Weights of a small GPT-style language model, trained from scratch on English Wikipedia: biases, tied embeddings.
Each number is 128 + 24 x the weight over its row's rms, rounded and kept within 0 to 255. Layers, rows and columns count from 0. Numbers have three digits each. The size before them is the row's rms in percent of the matrix's.

# layer 3 MLP down (transposed), 256x64, rms 0.101, rows 114-220, columns 0-63
086:116144086143144133089142112097077119107137160123140135131102125140145108183123154108108126131138127118125177165130127130153090150129140121130189084160106138144100145112105134109098134177116101
085:145133114118186132166163112122092117112155115086090130111125137134098128131154165130140122091155133139144116149112097076116148144125130115186170144132135136124160095104114106086127150160136147
102:148116129129143100145128086135131128146158151126159141136103151110112135114103137148153111108116083120109110110088158104163071145154115151168109107128120112149193147165087122121151121105163110
101:105149138157145161158086146114147139092160101118166139163113054074141107116110116148140146127137132138146146115126119156124144163134091098116116125120093170115134112115113103130131167096123151
100:136115116162161182142150127153129123125121114128151138142177128124092103127125126157130120140127106162112094078133138109142130110152147094130119174172068155124126104133121119068151123107098120
092:140160075141133095137111193094136124096136127133070117169102131115169116137112116145134144111123133107121118166141101185133151115103161134113133147127143149100132106114124113131169103160129107
077:120123145140139133086083143126097116126156185083153112145173148121103103095106120168148155141108140147144119167176111105141138121109143129107082107122091137115125165103105119159141131131129111
091:123151072141119089159131159122124133124143141141107141163109140153122133111136104122127078092117112122106131099162120139112111066148126170136129125111116133169142155106136163134126094114196148
078:133120114172157160136124103151110100133122151098137108124091103139150077134115125135155140106143151156177102135144128153104123123117165074145129120163103146127192148099105112089138128140102129
101:150120134170130131081135106117141135126171106106116117147147159145152134115131110166130124101058094137117158156151121121103165116100145135146119127109108162099142145113114141108156065141146092
099:116137146109200142104155130115125118140110097140119112166145131081130153114128107136127117087111162142110122128145109151137123131132107128107109179152154075144142139086114078114136167158154146
107:137156105125098102149128108130073075105111134099132097155172107125136140133154135149148124148146124140153102195104148115106159150157123129092142111124104126103131133134084142147107124176144112
081:098116120126125111129135146133150160143122089140111134135118121121131126160100129060121144108135085134128080184111118104129149114134155187141143105178120135157147121120091149153079149146126146
082:071129116128141117185132116094164173130087156118136122121107123163145113128137132131120123128069100073132139098133147115108150146131124130124105115154105117138131101120134142148114167188152148
092:078116144105139117099076101123106090169152152136124105117176132103110137108158119105144140149117131154164139127122089171105147143150096139146153131151099127083145132108130114139124122151125182
110:146168134114180145140138139161104142150128137135124142150107156177130095151122167130084110123096113126124112148105132106133136110155134096113155104101136135110103107148120178073157092116101094
121:096149111150134108155143133102093133145167146105158150159146104114096131154080119101146147129118123157112097134110169108099122135096115143071104099116145124123117153113164155172129123147158092
099:098147151166122131144121095123170164169156134139148134076179117148107087113151115142087155111114097128141083115092099117140105119104173107141148140105137119128140097148115143128131152108129151
091:105152103166096121114156135103120190159191135101127144127113119126121147133111126067107133136121109102183151104102131119143121140114137170129143102152108138131122098110096104109148151153147140
106:148134147121179163087117171136128090115142109109138073163139129117143085086132117129099173123096132162149120139104121079109169147142120136117128122146120169120135140152108084116137141122116127
107:128136129167182134123143131124146181149116127108134138122146162108094143087117101075104121086118119107108146089098126136139137117126160144121166138156142121130130124108133180149137092099168091
091:130158141088139146115121103156155143117129137125135141111156135152162150111107161152067145150073102134173104089153108118149147127127140139108110115119099117147134133119097165086179110110124103
097:135102125083124095127108146118124174099126116193099154143118134134132109144128165128081143120115109137126123123168139103130070140138141131131115116114158145138204127147110110110107133169107131
073:112113106139146094160129100172116164132097112125109116143114088149120110133138144123123187119123092126126110116158140100173144118161131143102163097110113092170141104154119181102147129118092126
089:078124136159147090145097169105120110092161115160118121119107150130125093105161128162091191141133139124151106145129137128134110085139138162134149129103097131128161115135146125150127152086087125
106:137153108135068105180143142145130104131162139124144124100096171104119089096129144090125124129100140134134101171125111134134181137139095149137104092133085115145117137126113183146151121129143123
110:155148126157111126097107092134111097161147125129136091120154112086116138129119112122174132132164089158162134143121093141144124129183144130188099125141140086136152115096108120138080112137143111
100:089119119127100135140124153103080163114087084129105114099125097156112156120151133125135146098105132103153163139165165141136156133119139143117184096151169155105138115082143151111123142151124125
096:141121152100108137124072145123131117127098093138178157138133116134140104126093109104156118152157149101119070076132142125130118135108133112163125130134173159133148162109116171133158111160116094
102:102171108118157128122118148081103167173139114106137162105128094118161119104144142102110137109109123171149112139139161142096116132097163187135121111146136149123110134111117096102154134128176103
101:141117095129106131147137087171130157119142160100107133139141138123126146135110152147121121177110120147106077169118135129147110096135157155170111083137092103148140116129121105126157053132136114
113:113077110128090136145113138137109147176165095157125127110121137129078114146139112143148077127145148152083078140126162137147137130168125141150150167107107129100117086129112086142130143139136132
075:107122134115135162085159109153112113144169120126089166141169140125085110134136094156131115152147155092148114118161116115152137110183129133156123111120072116089127133138111121119152130108155085
093:103145124137107104146120131132155128105131146104135112077146128089131080137173147152104124113148125108153113114112142130133151129124137131092158107114102113139132098168132130147223137123172109
076:089155099149133078082155117141106121116164169092142148109121118140157127145162142119127148126121104125133119096124153128160116128123154140159179092138113125088146102108103146117164141075115151
087:106168114100125114153082179147121125118152093136141110170134111111111141109081110102126129142100115136116127128108131176128111137122160136133145170085141086182142113103120152133136138106161163
092:132101154144157128164128140101099110167116136145112137167115136129055143151141149100145153148173105126123109143121137153101103096129156132116103122120098165108166090117115094142117140175123108
086:132097199144146086128143119172128147121126103104109148126129115109124152139110158113134139144069140107135132125159111098137138087153142111163121144102146146124141078140153121149093078129125161
092:157119152158107116125121098115063140132112116139083183108121142129135127139102136137095121132150138121167117119131164186138099115150132137141156123144147121116149105125100118106201118110104103
125:108118132141125149125125117164148121144147135090138141121133119157149145146115130141174141091088119116157102112181157086146082116106142138130142088097109155111117110128166189098146112086132120
103:144127169116166131110149165098120105116131105080098122093144105170105111110175159104141132123135139148128120158103163137094154141145151110113133109161140107104109114132140089093148170166112140
098:145147158140137121108146106155093158140167147137112180123124112104086118129115127104089167162154097123138125107160137120169112122119096151111145173150125095115107111099073131097154137152126129
081:137120104142145140188092103131086153146108108145115084128125105105135130113131148146156128072129123091106079177137149152071138131145141132129135128133108112129132128173138166120153141141142101
103:166112105097127122094131124158098120091077162129150153132144134126091099096132152152146122186139121100112126120154126088085161127148117170163121087135153108135149113161134128117106145133111137
114:108136128136124116145130136138114168118103090091140173120139117105138138126114187090110173078120105113171130109120137091076127123148140142118138137139130123097111166126136104123162146182158121
098:131131132139163092104113089132172169129140093109119110155150124136091123132097123102154134137078133105121099094102101112132134120097166134155172152141166143142145129153095157146172125099114128
109:120097135140105152155116150118124107140133146162103094154143127128134130094119105073111121153165108162123142121125128185131123128142112129161112116164077093166173109081152125140130136148086123
098:155085128106139140115116110131116166103135153138135128114103155123110123136150123072120099184169111121137124133153112114154129083117191136138123112142092150167123103167165131082117114128120120
112:143116149140143160110128114074113108119152142113147070152135134123120157131136119120134111130140120145101149171128113140092163145104119150152162137156131123107128171084105063147128116174131088
084:126150126125135111123192142128092124105114138092141117112187080131097187109073115120141113113119146141125145143113107100112125130119127158149093121123143121138129137127139150183173144100118148
103:130104115155123127147114145112124141101140118114122155132101147151092104129151129155161124111106140129120108062162128178123086109109099151147154145111159167135133112128142146107130131057114179
092:128132144125107132143146122141114122131157144147115153145097087129119125082136098094108138098126102148112152133145150091145072157176141072115140137139148108115126127194119122171131106152155103
089:118114148119178162090139101098123149110135138100159162145105120111103136112147163133106139115127115129115129115135113145093118133097131097106155158097134134108119181142121147218145111112131101
101:107122145138174127140149131145120102149127133101141153126133116077123175157142125119116103111099155103125153152140201113121109132122169101150100057106110140129131171100150116125126108121113124
086:142102139116125160140105162157091152083098143122136126076137100152157136117150112108143171153141120139119100128174173128129112111125108097109148068131131110094156151135131165097153110119123126
098:124150140099183097125160141138127113140123149124130134122084117158111156132132149137145154121108153081108143154067163088154134148120135107114133150096102160129095127127091081110150146114145164
101:111158126123136129138145184148099158124103132105103153152109104115119126157149168110099140108135094137148176120128157108108095086107154111146142138054143129159131140137115101127147113170134125
093:155153132094158164065122135111149112087139137179105150170105094147128158166159141129104131125152097128105128113111132122154140088113106103126159151155115109105120119126150079156117130127124121
101:127132137134128119149119147136113126175143058130114109127159125126076159143112103147134112162141142110096115147118165115086115134127135121152133092165151123106118186135139137086133072117155110
098:152135116151126155097084083155085143127141157119132183139141160148176096132128164178141118118109093129143136111152117147128134098128113121144107064115123123112133153119151100121121145120090120
118:132110145129156136132126102114175131132125149089142134102129153146096147082141117106144111136135142112130163116108118107145145133088173165140162114125073159100115090137104104112148177178134108
102:092103111123126122142123176112144133122081076193136154128129129092183105121130125122125157091101120159134137130086162096131146116162098089110144150150121112130163117124143144153141135144129126
116:125175204142139138149120100141146088134115131132129143134158141105172118146130164138086133112116095097096101148124116145148116133120103128093136114094091108094092145142147114126166169123133121
107:095143108144182158148144134103107150154119131107117125104129165116153127175140150119105171106112097091135147119125089115102106118112124110129205126126141109151129141137143142106139092141144079
108:137117149140112147088135132091159155113093146141183156115109108099144099159159140138113162101126127138083117117154133069128120148137179102105144146099143128134077103163120113132133138126144127
106:130104173167137158103111109114112155124094099166111131114138128119122146122121169176132152137121122110161139183146087126125116097127108066119102086154137105104145131167125122154123136152149117
103:116141124130129114150120118110124160100094141170132168174158114161132152110121117081115103167110072142127179149124132133120133107116094118091133139159159086088114121151141094143130112115151138
097:107147160132147082125156116111105114149108125136132167150105125142106126122140156169141080125130141129139103132114165097107149101136174152159123108166160123099129124142108115060085160124124109
100:102141132136149187131080098064144117074140116148133130113103149099114149135136132096136173116135131144134142138095116126133121142139126109109135176152150116153117134100096164160093132170129125
083:138161106122116120130124168175106081137106131135114110147114102143116154080170103178138165175116149110134088093162119111137136103123101183148135145147118155101108135141123126118112128106129118
105:145127155152146157080087084160115107170101150155128125138134156127128096146118093133139120113108107105170175097117123115153150128119126140142111147114137088121139150135158120142092089106180124
089:145140129110078110141106160128107142179170113104084142083087157161093127142149141099125128129110159142135142128143168128127134126106108185108162115133153159120110101117100151099130105133114129
109:113139130129143118102143132097147102115174135139098153159155077170139126147161110117122113167126147116117119129132136103092126090107107159141126150146080091106145135061158137135137146147156100
090:105098121155113111120114147140125152137170138129118117103147129152061131164121114139158101099114089125121121125128087128115170114162140140154094130109085176144139142171110115116095174152136142
099:101106068113126108139118104105120092126139150126169135152115124133112107150140110140132120134128163125087101174156148131120137143144152140152101147150100125087120183120122115133072159176158121
117:110117110123114138132135112116141101137111152138105140132146134139094152131124153145154118152077112128120192092140109135211136119120129144095101130101063157144123122103168149121140119141100138
089:131140136125101156113124125141141157124151139125110071121136178171129096132130132095136151070126111154137100135137134098132122095148128119159178105104157131148117102168092119127137084145175109
086:145096143130129143132116131181089092136094097149132165140128165102161091142125106130151141094113142114092154091138160094157163132163151116144142140101108137124111132145084105112102118129166105
092:144152116144090097144122132111141139145066094110152135115144146142167104114131126133119145074147105110127134110095134138127082108175117183139147100100157133130183135141130123170145125121105115
129:126143149121133125113156149070097153132111142106112117103113137144064132100140118077125136115142101122113146098126152134084159109141102142117173093165151140122125138139148162148178157126112153
122:128129121177128138122105129112106105121162144088100130147083111139078147131155108088141105146088140181123148129137153136138128155084144166141147148132105140115122134092089096147116154173135119
097:152098167132100168090121131123107138129132127082104180161133147105147150083132101158133092091152101121137152121133163118124099139135165107164109111129112107142113121156102084151131138130125164
112:130124108085157130162143148112156113118147145157064112139144183117158134101154122143120126125148141158160108106127113141106119071134109114094124080133158089125094131153126172141141112119136115
115:145095114143111163115155122175104098113164078135112150152138144143139101120142087164142164143094116127129160130114169145094124129106139112107097130142114062142117146156113103172142130118119138
107:153120139126132107091148156137086108103152134108126116160135117123115175132120113051133148194146143137148116146085149131093149134104116168134139144123133124130133182088126131119096107125134121
090:124167130173127135153140118111102126127071131131096153153141152105100144096116113148127160114155116172091116136129130079144120134127148119129132154109080157137149089124079163103147123146165147
084:102151117126111142147111119101120136124102144103152179161126136102150085106163074130096162140157124141106116143146130151122152154139078123144094142107150073163137114144105100128104144149156144
091:043120127086139138126127130142085147148080074129120158138099121163150106151130133113111130118109085133164147109150152123120159126140141160129109108161130131120128144116126159143149115126176138
095:092108102166108116143087110121165117102101129158131137098148153096105098117124125100127141150174140141140140117095132121181144085132160120104162180121126102140122181135139153114140138111104123
096:137107158172108132125113137135118119125157130181112145089137134095163132095153118085093162094106164114122089104159147165170128114127083142129175094125129100130137108128127136119137118157112111
098:139118123163117105165113142117150193138099160147069079150119144152127119130136099138126120096103156143108123129134147143100099139129088165137147071143132121138132116166109131116120101158155113
107:156121161160127157126125088143120178086102077136120151144156110109164127163121140154101105136108108105152075109125136174119105153102133116123097145110102122118140128129112180150150110124124144
130:135095127134155147105147133117125120095113158087106128125100109130128171165145148139152120125128119133178115151186137136098096138113175095148114127132141144130121121135133059148090144086136096
118:075125085124103101171152093141129176140148103141153096141119144104112136125132120143124121138110114132168153122100120104121130108149129140121113163147110137135097182141104143195082149142117118
097:119120134161064140123146145158142145152120059116132125102127101147138152136157131078138183120160128136161115085145136086163123135121118125113101108129102140124119101122147142144165118126096101
090:137163129136198133140148156123128140117103137081133134111099129117109136108140113123169145124152082118092121156111110116117137100141086181118164110106145097121148158121135133080142119146114175
118:092126158097144110141127109144088126149159102121105134194099121112185084159128133136140092155139114080148138107119140139144105143123138109139167103100131129120103101115120110171127163147134146
106:155140119144119088117124132127119161134143134119099109120124129158156120135101117081146164155170073145136096138096163142088135092146106102167137130147114106129167104189104120136112100140145132
107:074131146115138166130107126138160150086116110135156088166098136170122138176151097104132127123159099115136133125114118163117154108087129129142134108144123125141151171139124133118073131145116074
089:170133145163160173111145154092131090123147089087125151133106162125106129125185108131153111103095159134136117120125146114120110119103149151113158108147091110092097096130145112139107155157121151
089:153154136112160111129113158148129132149109172114081124122119086128096165175105162092111106107126109166094114156119132145123117126153137111090134128155130144098086152120150149120095160112172126
117:109161128149087152098112107101097098172163096132140159127112128120126139110134116120122135192113131182134109156128140106124132159126098120142142068179122099111144114136099152150123122153136114
110:133146139144162137100125119154112076154145128099137142122123140127091192135135125116110144132091113082146123116156140172110100125109088150142125123161055133149164150122107119123141148102122150
097:100132156104125133104166120137106178087115171118109116132157147105127098136148165125158103080098104153107138120148135160109066154120103160107146132098149133112131102159111130137131140153158125
107:103129126154147138138116132138154149116120133096159105112110105104152103158120131150096146090102172149106128122130140151127124136120141141146168111144079122128150096080084198111115126110172099
092:129149098150162124091129105160102147131115106120116122142123073128145110172128201181112158148131137126138111147126116123155091120088153158092149115085123143127138098160124103111118125132120130
109:124121174147127135134099143099096130135109109127106162142159111144118168091125112158140096089138160134087155108087145118125157113136084179100116131137163078117125149128120124125121130177143153
# layer 3 MLP up, 256x64, rms 0.225, rows 115-221, columns 0-63
090:126102166096147130119132108149134134135122091141173116157068105140118119097121115095120126134155146119134155143149102112150134128157056158100161116158112133111082136131130114127135091177135146
089:100116134110122154107184080110134150139174124140145133172089128101112150123125113083138111116149132124135139149101103116163109152119124138140125162117129159126134101136113061118117092122166085
102:149137099157126091123128114126156134084139117117151134172130113109144119092133137120129135115116124122150189183118098096142153130091142143156119134121151156068076105106150120112126164106133104
101:120105167162140099135115096175114151136171149120093139142120120147161163147121119097105132128097135096149131108138083126129096166085154124116086112135161148126113153083135144146119134148091152
091:145117144100117131113135080155115125166147124174141146134104131194087124108144115095118093152117146138137129107129160105138107106147129182119120101142107100159079160152120151116121159115104116
086:155150165122118147122122122140191139097129123164086127115070108132147102076132127089115124126161127114118146137109122123108160118121157163114184096127101147085117141099130131151127097124113122
092:128177111141140137125169102106153110151134109137103118133102101142079127103133149150160130156144104156166123135150106152134155170136126114130107130148143128141138065157077117084149141135118171
092:132127158159118115131145180144143154170121131133103112111148139141078172127118098128119113149086117107109180108105112130078135093132103138103138136088167138126081121141143127142128137106170109
097:138099141079114126107099108112134102137157174122127176142101107102164113128141149130175141169159104088131127163122154131158106124119158134131124132171077086142123092138137115152120112122112127
104:115093146120144156088146147095129153107111137110112125146136083119081151160124088101142130145172131110097114097130157124081151123099126186122116143128181109115116164135125118122090131130141146
105:111144108133142146128148107171137091131090125155145127152106127150122129135114088078117156094106123155099184098134120107131139113139103115090136175167127174144129136151103160128111088145138101
072:159137125102182144104099099129103055153124131130118148132090140114148092151134133167119126131121097138127130151156152094163148116124111157133114186114169132117107157111136126124153145111101103
078:138138098086097119115151146138137135080162067127127111155116142141120205100105088138114108117090092139139145137139094141166122122153087141121129142121113153138101149151145126132142149105133118
107:152114073097161128126169135115116192108133137107130123145140103166130142135098119128141131131134137142106165155098135112148106106107159086124091149119117130115109130161117148164122065166148133
114:132151128105121151111119151120091129105110109148138083154124156111112146147142154114137121133106099161103165121128161177109172101168141171156114136125110089126086145091123097141116176141140109
112:141109148083147156113098133142140133112109132132067134155171131123170113088146156129127150132144103114143135143091130065100148131108150149127087107127136116109151138109165102109085135116144163
095:156103129116126136067129146088139117114125119160175122121107162125114099132102120180136122162207095139144128127105095125129146109107120116134155170106110135119112111149090104151125127141112110
100:125113127107139138135138105149150129136101129163079137125143122103155118125153101123090117145136154162115092135114144194138132121137153064116087099145119086170132111177119105147118119158113140
118:135121109140090112122115142155112149132175091124132116125152132148146115124094143100087077141149118160144116138103161137130121084135114126172109153202125112115088143114160152119109147128165112
100:135115118106088143166153093104120135131141114143086113146101127169188131148137144151129110158141108128133114101123102107161117128140129165119099104157119090118107084169145100127150149143089170
087:156115075128122156134110155110167142129129094142096123134093103131114100132131086168151153150095105160116155109108126155159138132135091136136175165150128119144098136125103139169094106117154097
099:143139131147121173168149153141111129130115123078137099105138125136169152148090103101165125154144136137154098137094131133114156113106150120156100155113145114129118137142132135095134042107153155
081:108112176136108132103132177096162125119138145159066166144118148099189149106133124098104133108145120157127108114131133142108113117104150083138089119140137149157154124135141153122097143148095131
093:177100113091123130127144105162101170149124137094138128101117116093125104144116144082121075157119132124145154101136170123088174139151087146129147154138144121144109124092142131159143091133143118
104:111091141141141106104165129146144115135097166155122141117172109094187172125144098123108134124116122127126137123124123104127155126117071116133136121126143118122143150135120092152058084154165113
114:135125111163107130146117113095159130124093149151098109105114126103156172156105110134179132160142142146156153140150118116150116090113080135107124103142139128131176091155145104100102170113126166
094:142117088139139114121172091132153135099143140128140118141059111127150129144146144154112134117125167092138101164112126093132144128130119166138091100156123115176076116145101127151166133098157118
103:116122136118140139164144146143152143112176178101101126122132153123108146138144077144106131138169120153100125139123098081128122066134136158080133123122087132123107106120119070126123158134133101
093:137123126150152098126137147094122112119160130127132162123093081130117168128123080173144133138102116155118170073177118167107111161124149115129119095112128164125109103132092096142110135101148116
093:117133126121159109078117190123144106140107120092142145103171126110138139153124129109105133096107144156164128113123130095119116122100155130117060125149167128074119112134162166110128115152134151
100:171143142163088132150106163134128059099096091148103123126123134100141154118137169119127093132160114160093159115097116113119124105136129121145141147133112164112105132114087090147155153132124154
080:153111144115114120128140158117120144123150067104103110090114118134120175162125105155178122086149098127083165150092087117137152121130151111126108153139141128148107149159142150160166129111105126
089:140133117142124178128126103130107113096136109133089092123170152136129134132128142089164124115144097122095183119107149137148151158090108090130133140116159123177140095095124120180148103126165129
072:104113147120043165160143117120140086131146128169152148155138091111113094174141132119144104138130103154122141131100155132138126147123142135141137128119107091127093150137131102136138120189124094
087:141127114140144139100099097145128085141130146107150143133105153128184096115137113094120091089117185203114129131155115150114118115153108137153113140106130111121111167137094137105120157104143144
098:125158110083123092108141105140166144123120109131164158125086113106170126134092128111121156153151113092120109177107095112107196138160124123141125098146118128134142148158097110101137118132153105
107:151118084130150133113088141126140115172125134155118119129106144161118115094142122172102171165131126118121092147135158106111145141152074117081149121142110108170135129187112123135111145094108115
089:147159105150136140131130138088083143106143125141161128116143113133097114108158124147107140135116122162109117077108121102163123113135100128046090116180127119151099143130164113153116137162127113
106:128157110181134129124122139157123123083121144129140119143126091123119114189142103132146135123170088098092163143067118152123134172154113124092128140144112131124105147089125132093142129109171124
105:148094124110101086085110080188115151110113141139099105116087127123115107134121105141151119148170178126147185155104136135138130097142129131153155156118135140110112126125163127150131104164135132
089:158159098129108124155154145109119154094139105130131110103132132139147138082147111135135145169099127164117119095109172080149136122156165145133141105075160127103111092134123151112071139134107108
085:130136113070138180098108152155106137171149154125088137151136142135126137121116102077108126112116104131126166126111108129131150101136126120150122103116145128159138140104096159048118141137165134
102:147156094175133135140159142105129123159110147150106154104118087143112083105110145112123107129150145144073123134140164103138120112166119110093127144189150110131142112118116168153088145095110123
096:150129129093117113123115144120160107144105116155088101140095111151142139155144065147149120103137141127146114142163144154169094177125114130158105112084132132140119093132159146162097110081109115
094:154107155132127151153129115100103143114099159128141130098147107119118172113156090134106101136117135163105121133113139093160090129144121146109115128136145099142100070175152110137105126201106130
123:142106093116190099122118096145130140131090138114123160146140098102152144149095113134157127145156118118111146149121118116122165099148081119137092107111148095125094169123134117189155105129156119
098:122161122114112121125145128137149123167100120100141129135123088128190112151097136159126125090125144144090130072104139135093153136161131120090130112147165090077086142126101135126160141119156139
127:086098127086156171139134110181135109137136148149136104125164140106081153127182104166135106151127119143146086084130140135151099157129132102130095118087121125129123131146140153105109148130098125
079:139098140124107114135119156169112129146116121200132086129070136114171118093143155139133187115107119151140138102139093155149122110154130125082137128178141119126143101123130097128107125139122116
110:117139116084121134147115129142134127175156132163158115156126147122167114174148137130084108118127154126093087175114120103120085139122143119113141099145144166101109109150137147118115114144125057
088:130140123099152138116135148136107138154078130092118118117183109161170125129123140136136117130141142107105127142085134118121156081115121133149052152097148111120104170108153152090147163119129133
093:139092126161125099051118135151110144148088153109120139120136133163149138138081137082124156159100139154099157113108139082154141155097129149112139142159125140121109108125110136139142153136101161
104:175110108158147139154150149072131137121150129108181070098144139153113128101126076137095129144101150094105141149128123178108135144112141128110104155127122134135152163145132144131105166116135135
087:160100174136130112077113138144115088109166147138128141129126109107104131116157077136114158180100132134123180135121113169140143104150104130122156141110125167168102112131139136152149101096106133
103:107147152131166137126137084151163119104160124102142107135090120137116132131113116071087093162152174122162117135158119158156138138118121106104133145150086117141144171130106111079144143104145140
094:149116133120089123107139108139121105100115142072140120111111150150114152106080122162100104133133125098102202139161132113116137149144131140093130132132145167124172144150076131101146142117165135
097:134125087118106134110167117148141165120109152152124175150119108126079108117135113169157118140144154117140134086078189110131166138142121102144119130149122105099164129135106107119094145157101140
095:164122163136126147102126123087167104130140088098167145147154121129079162119097159163114111154093123127114113127128145128135136115112115159141125116189147167120090163137125084132149100125119110
103:119143210145127125128128123133132105124128106120123081139133113130127125139151115102154088165127141133131162140056158143078142115116151121088156109139110160142124118147119109087170122115118135
112:118120149118091148100130121088143104135125144101188124105117107141124120104108143113088118146119133152101125145138160113123116168110096110140132112197101115102155088143107137175100149142160100
103:143136146135097125125194062147157127121133110144155127156109131140111186146140093145117062156119119089145119119125113122131119125137152155152114081110128127096114133150133135143159099105114122
099:137116107126143178147150111166153170157131098163118123105113136145139112100099119156133142154149176121136138107150106111140103123160120093116098116106128120147182073121097170126112117094112115
097:095107113128156117087142160116148161117157104105105163150128088124163115149103138118116172160156129156126205123126127141108143136105100117168111154119119151158142123099129120093111105126154122
114:121155120079133192141115117163116134139136140109120129132131145106108190109106131107153117145098163154116130107157128098120095151143114104100152104137131130152139144118116161093163090095135079
103:139127080126134139113107110134147151133146179087153135132116125146125150117182176122154143108156124122094124144138097096124115128163140113157087107117113129169091118101125160128123153111133066
102:125096160140137135099075152166131152124093117141121139132120159078132097148110134124142114106169148120131122120109132171070127169149124147166088129129163145119169128099093112128108132121118158
109:110082109164112135151087165134134108111161139120153122089143114117140142125121116146141124163106090161165151154126135121144113138115126098117123148088124163147113114146178144122096071117179109
101:130153143141128178163122177155096142088160126098155117162080123124120167123163097120092096092122140128159154157110107124117124141141112137115120095149124100105111144108100145177112134136137114
088:116129078129135131112134116147111145127140129109165096123146143142134157134110140105126127144168120132137110151149157131130117140081126118103134140133169141177135128081106173136084078097137057
098:101152135102149124104129178120125108125098188134115123153146110132126127124120122128118139115145160091069139139126170133139153124157092101111150137110154125111157136172129092107088132123186099
088:120138123166145140114156132138144124158107153073177129113144112091132133120131118136155098151129109100159106177104119126155150123182112121112100146118141082179110155139151126148097098148115150
115:089140155119123184159102135134126149114193157124169131176122110136079113110148107134113129149135094180099134112173136122128140137118121132116109109127127088119118159121130117154095148105127098
097:151170090096103111099129121085144089131149150164138125141076143103174092149130128117112144129137121111127185170128139104142088098133144149104158111123159112149099126144146139148129136129097141
095:163148147163096103088127156142156129117122110132096153137137129153152109103091162112125136149137136099145160145077132153120099098130107131147142142135166174110118092164111090107139075114123116
102:136152168190087117098114169111122108140098161114117094124148105157085172133130137083131147137126135118133111137115123112133126157111074111154083179140142142131124128138146110124145134144159142
100:117130118156165150124144121141108102131148112114119102155094089121102119144098116169131114155147121085103160159095091116126109131125169124110096111132093138153172183165101138138139096158144129
085:119121132189152153119151091116094106094082152116177108153090099111135124115093133097140139122149152136131141114134140149122133122152131126121102104161121123140126143067154116172105108171149134
103:111141143140125155113099111095112152154136148123111096067069098138129153128138092108149127141155150114103157104101147125196151153099139112163138133118143095106161139135121126114129123160148106
115:131093114131171129122100126155124134105172136119136131141157114103159146133085122102108159156116107100131133201157130129162118172105109100120097124108102188137114124132137111147141102092118125
128:138134113129104114085174119108135121126064146126142129112085118183137151135088127118116110160161172125102168144147138109152096113146110129142164168171086112118139122132121110134112141149116130
103:129115066132086102117125108159124129121115138101105136133105120128142143116081118116117134152167098119081178132118130145155134112145123149156113139168181100121147143139156170147155126100170115
111:209103126155132156092101123129136124120130149108132104151128130144119126087144101124194128128143136132144129146099135152094144142121166136133165169112138108147128115103122159107095103074133131
102:151145132140120170142163085109125095140077128090152158114152118130175137141123149124168103144128163095100118145151120095127129141115110179128070117158109133129143149123092125102151111109142136
116:133135164118114152122152150103141128192124145143130142112112093123120155137117085203104148113089152145078121117098081141140132101114126098110141142132124112131108112133104094153128136163113151
090:121109152094158115098138124143157109143112154157093120171087177109121147121108149105140138140136078122146150090124101131090120183140131129125146134094133127136100165139106123150120137137147067
085:149095152153123083125135125163144129121161129113097105118079148137124187170105139111118102117167116171104129115119126127094130101148155144154155133151099132088124122106121186124107128118153106
088:119118104112133111127092126149161118114133093158107192162099115129132139161123088168136141134089088162102115126135090193131151154153090141149107123130108121117098124128124095122124148129141107
090:109131099167090165105104152094163136161113163118166114123109128165148137141190165102135158137144145122092117150087093147132126148160117102146138125128116131128143144100123129110088117101097134
091:136104088141141152090121128096143144100116137115148127177135081133125112148142112138181119137113120112100128152082154103090116133106170117120127147127129163163114174139098178128096130156110124
099:161151072137144116143119129132137108107138099105136153119143125139137124165116141153158135160123111091085124167134129157117078147147146147055087145121115140131150141117119133103107126153085162
099:123154168109191104116110144138112116120122115112127120138175117143152121119099122117148137127114107188142169131097110105132136133154094124110109125131157118145109110174092068114129177103113139
127:101172159086109090084117138136132144122104154148089102151128109102125109146083153100137138149150150144118169113093114097166150117132121129132140147193137166143128105119101131127123133103147106
109:096133162098115136131132140146131120092119115075104143124168124135132149111086143103137091171093157163115125157131132128147123148085140150112081146152118144109124158156070162123103139139136155
099:149107097139104130143123119108154131150125122139109162108084119132093086172133069155120111160137137144086128136082158147119119156142115079090136148125109139137099157150152117181143117135133127
086:154146124130163104071104147161101124137148169121133107125096143116089132126132069140142145159125121123104145144105108155140124152104096132132116082085138166103132112099143153156157092115151141
100:154138132122175098139116092115133085091106140117122131125125106133132104151112117106169129187102152108152126100088116106144114178132098140135121104165093108159118129099157122113140159159166140
107:132171114090108169154154104126115128142152112158148091115117094188099131121105127149121121124156126146080144097157124187145137134125173142108131101109134105148121113091126123097142157105129143
101:173123154134095104118154151127099108178139134118115168098126124107170118141113146156147111112108140154105156137149150077149080142101118140117107131130128114134072083149105119156144136155151144
097:104109091074084108139110132124132159113138130138141156096136091138142135109094158160113130113166119128062174146127128133111143120168129119137117103116176137149143128127100143134150103174136099
092:138097138145102117094155045123126126098165102117143134159101143154144110076135120141102148112134156123121124136158118099149165142162125129162128118105134116117112131132127112145173123160072137
111:154130154119111148131104091123180121116079114160121166163125157133115107159169122101121108162140113146117137131092112117121103144115115119160113178088152175145097164115103106116137137151130111
114:124125121127105126127110102147118134132144086154139097082148160126115188138079118116167133140179103123138126157095154124081148122101151149156097133165116139146094146107148135106115151127093147
096:141133098153139143154099124154087158141143081170079124120069115143113145127120097140133125129160150118123080140123147093139144125187156128120099116148148142118137116112094126128173129104100138
103:161145109128123097117143084154079128152175151160105151109112173129146133125135144120129133137110082107134140118130115088151114120145098139131083124111144112124074134161141061100132127148117119
094:160141139093095113112122132118082156131156149132170128150116134142114183138140153141146121132138086120066143123126147110095124107119150090123107143138147134135149147125193093132144099102115093
106:101114098173098141113184093162150131139173139129135105117111136156139090137127121103114122163111132169176126119128116130129102146113147129137134086163136131133132095114126174126124158071119104
090:151101126120142155146137138127113104100145123084129123134188074114078120148104113116147142177151134124138130121131080147124139089140129119148092141138106144142128127109120091146133186144155170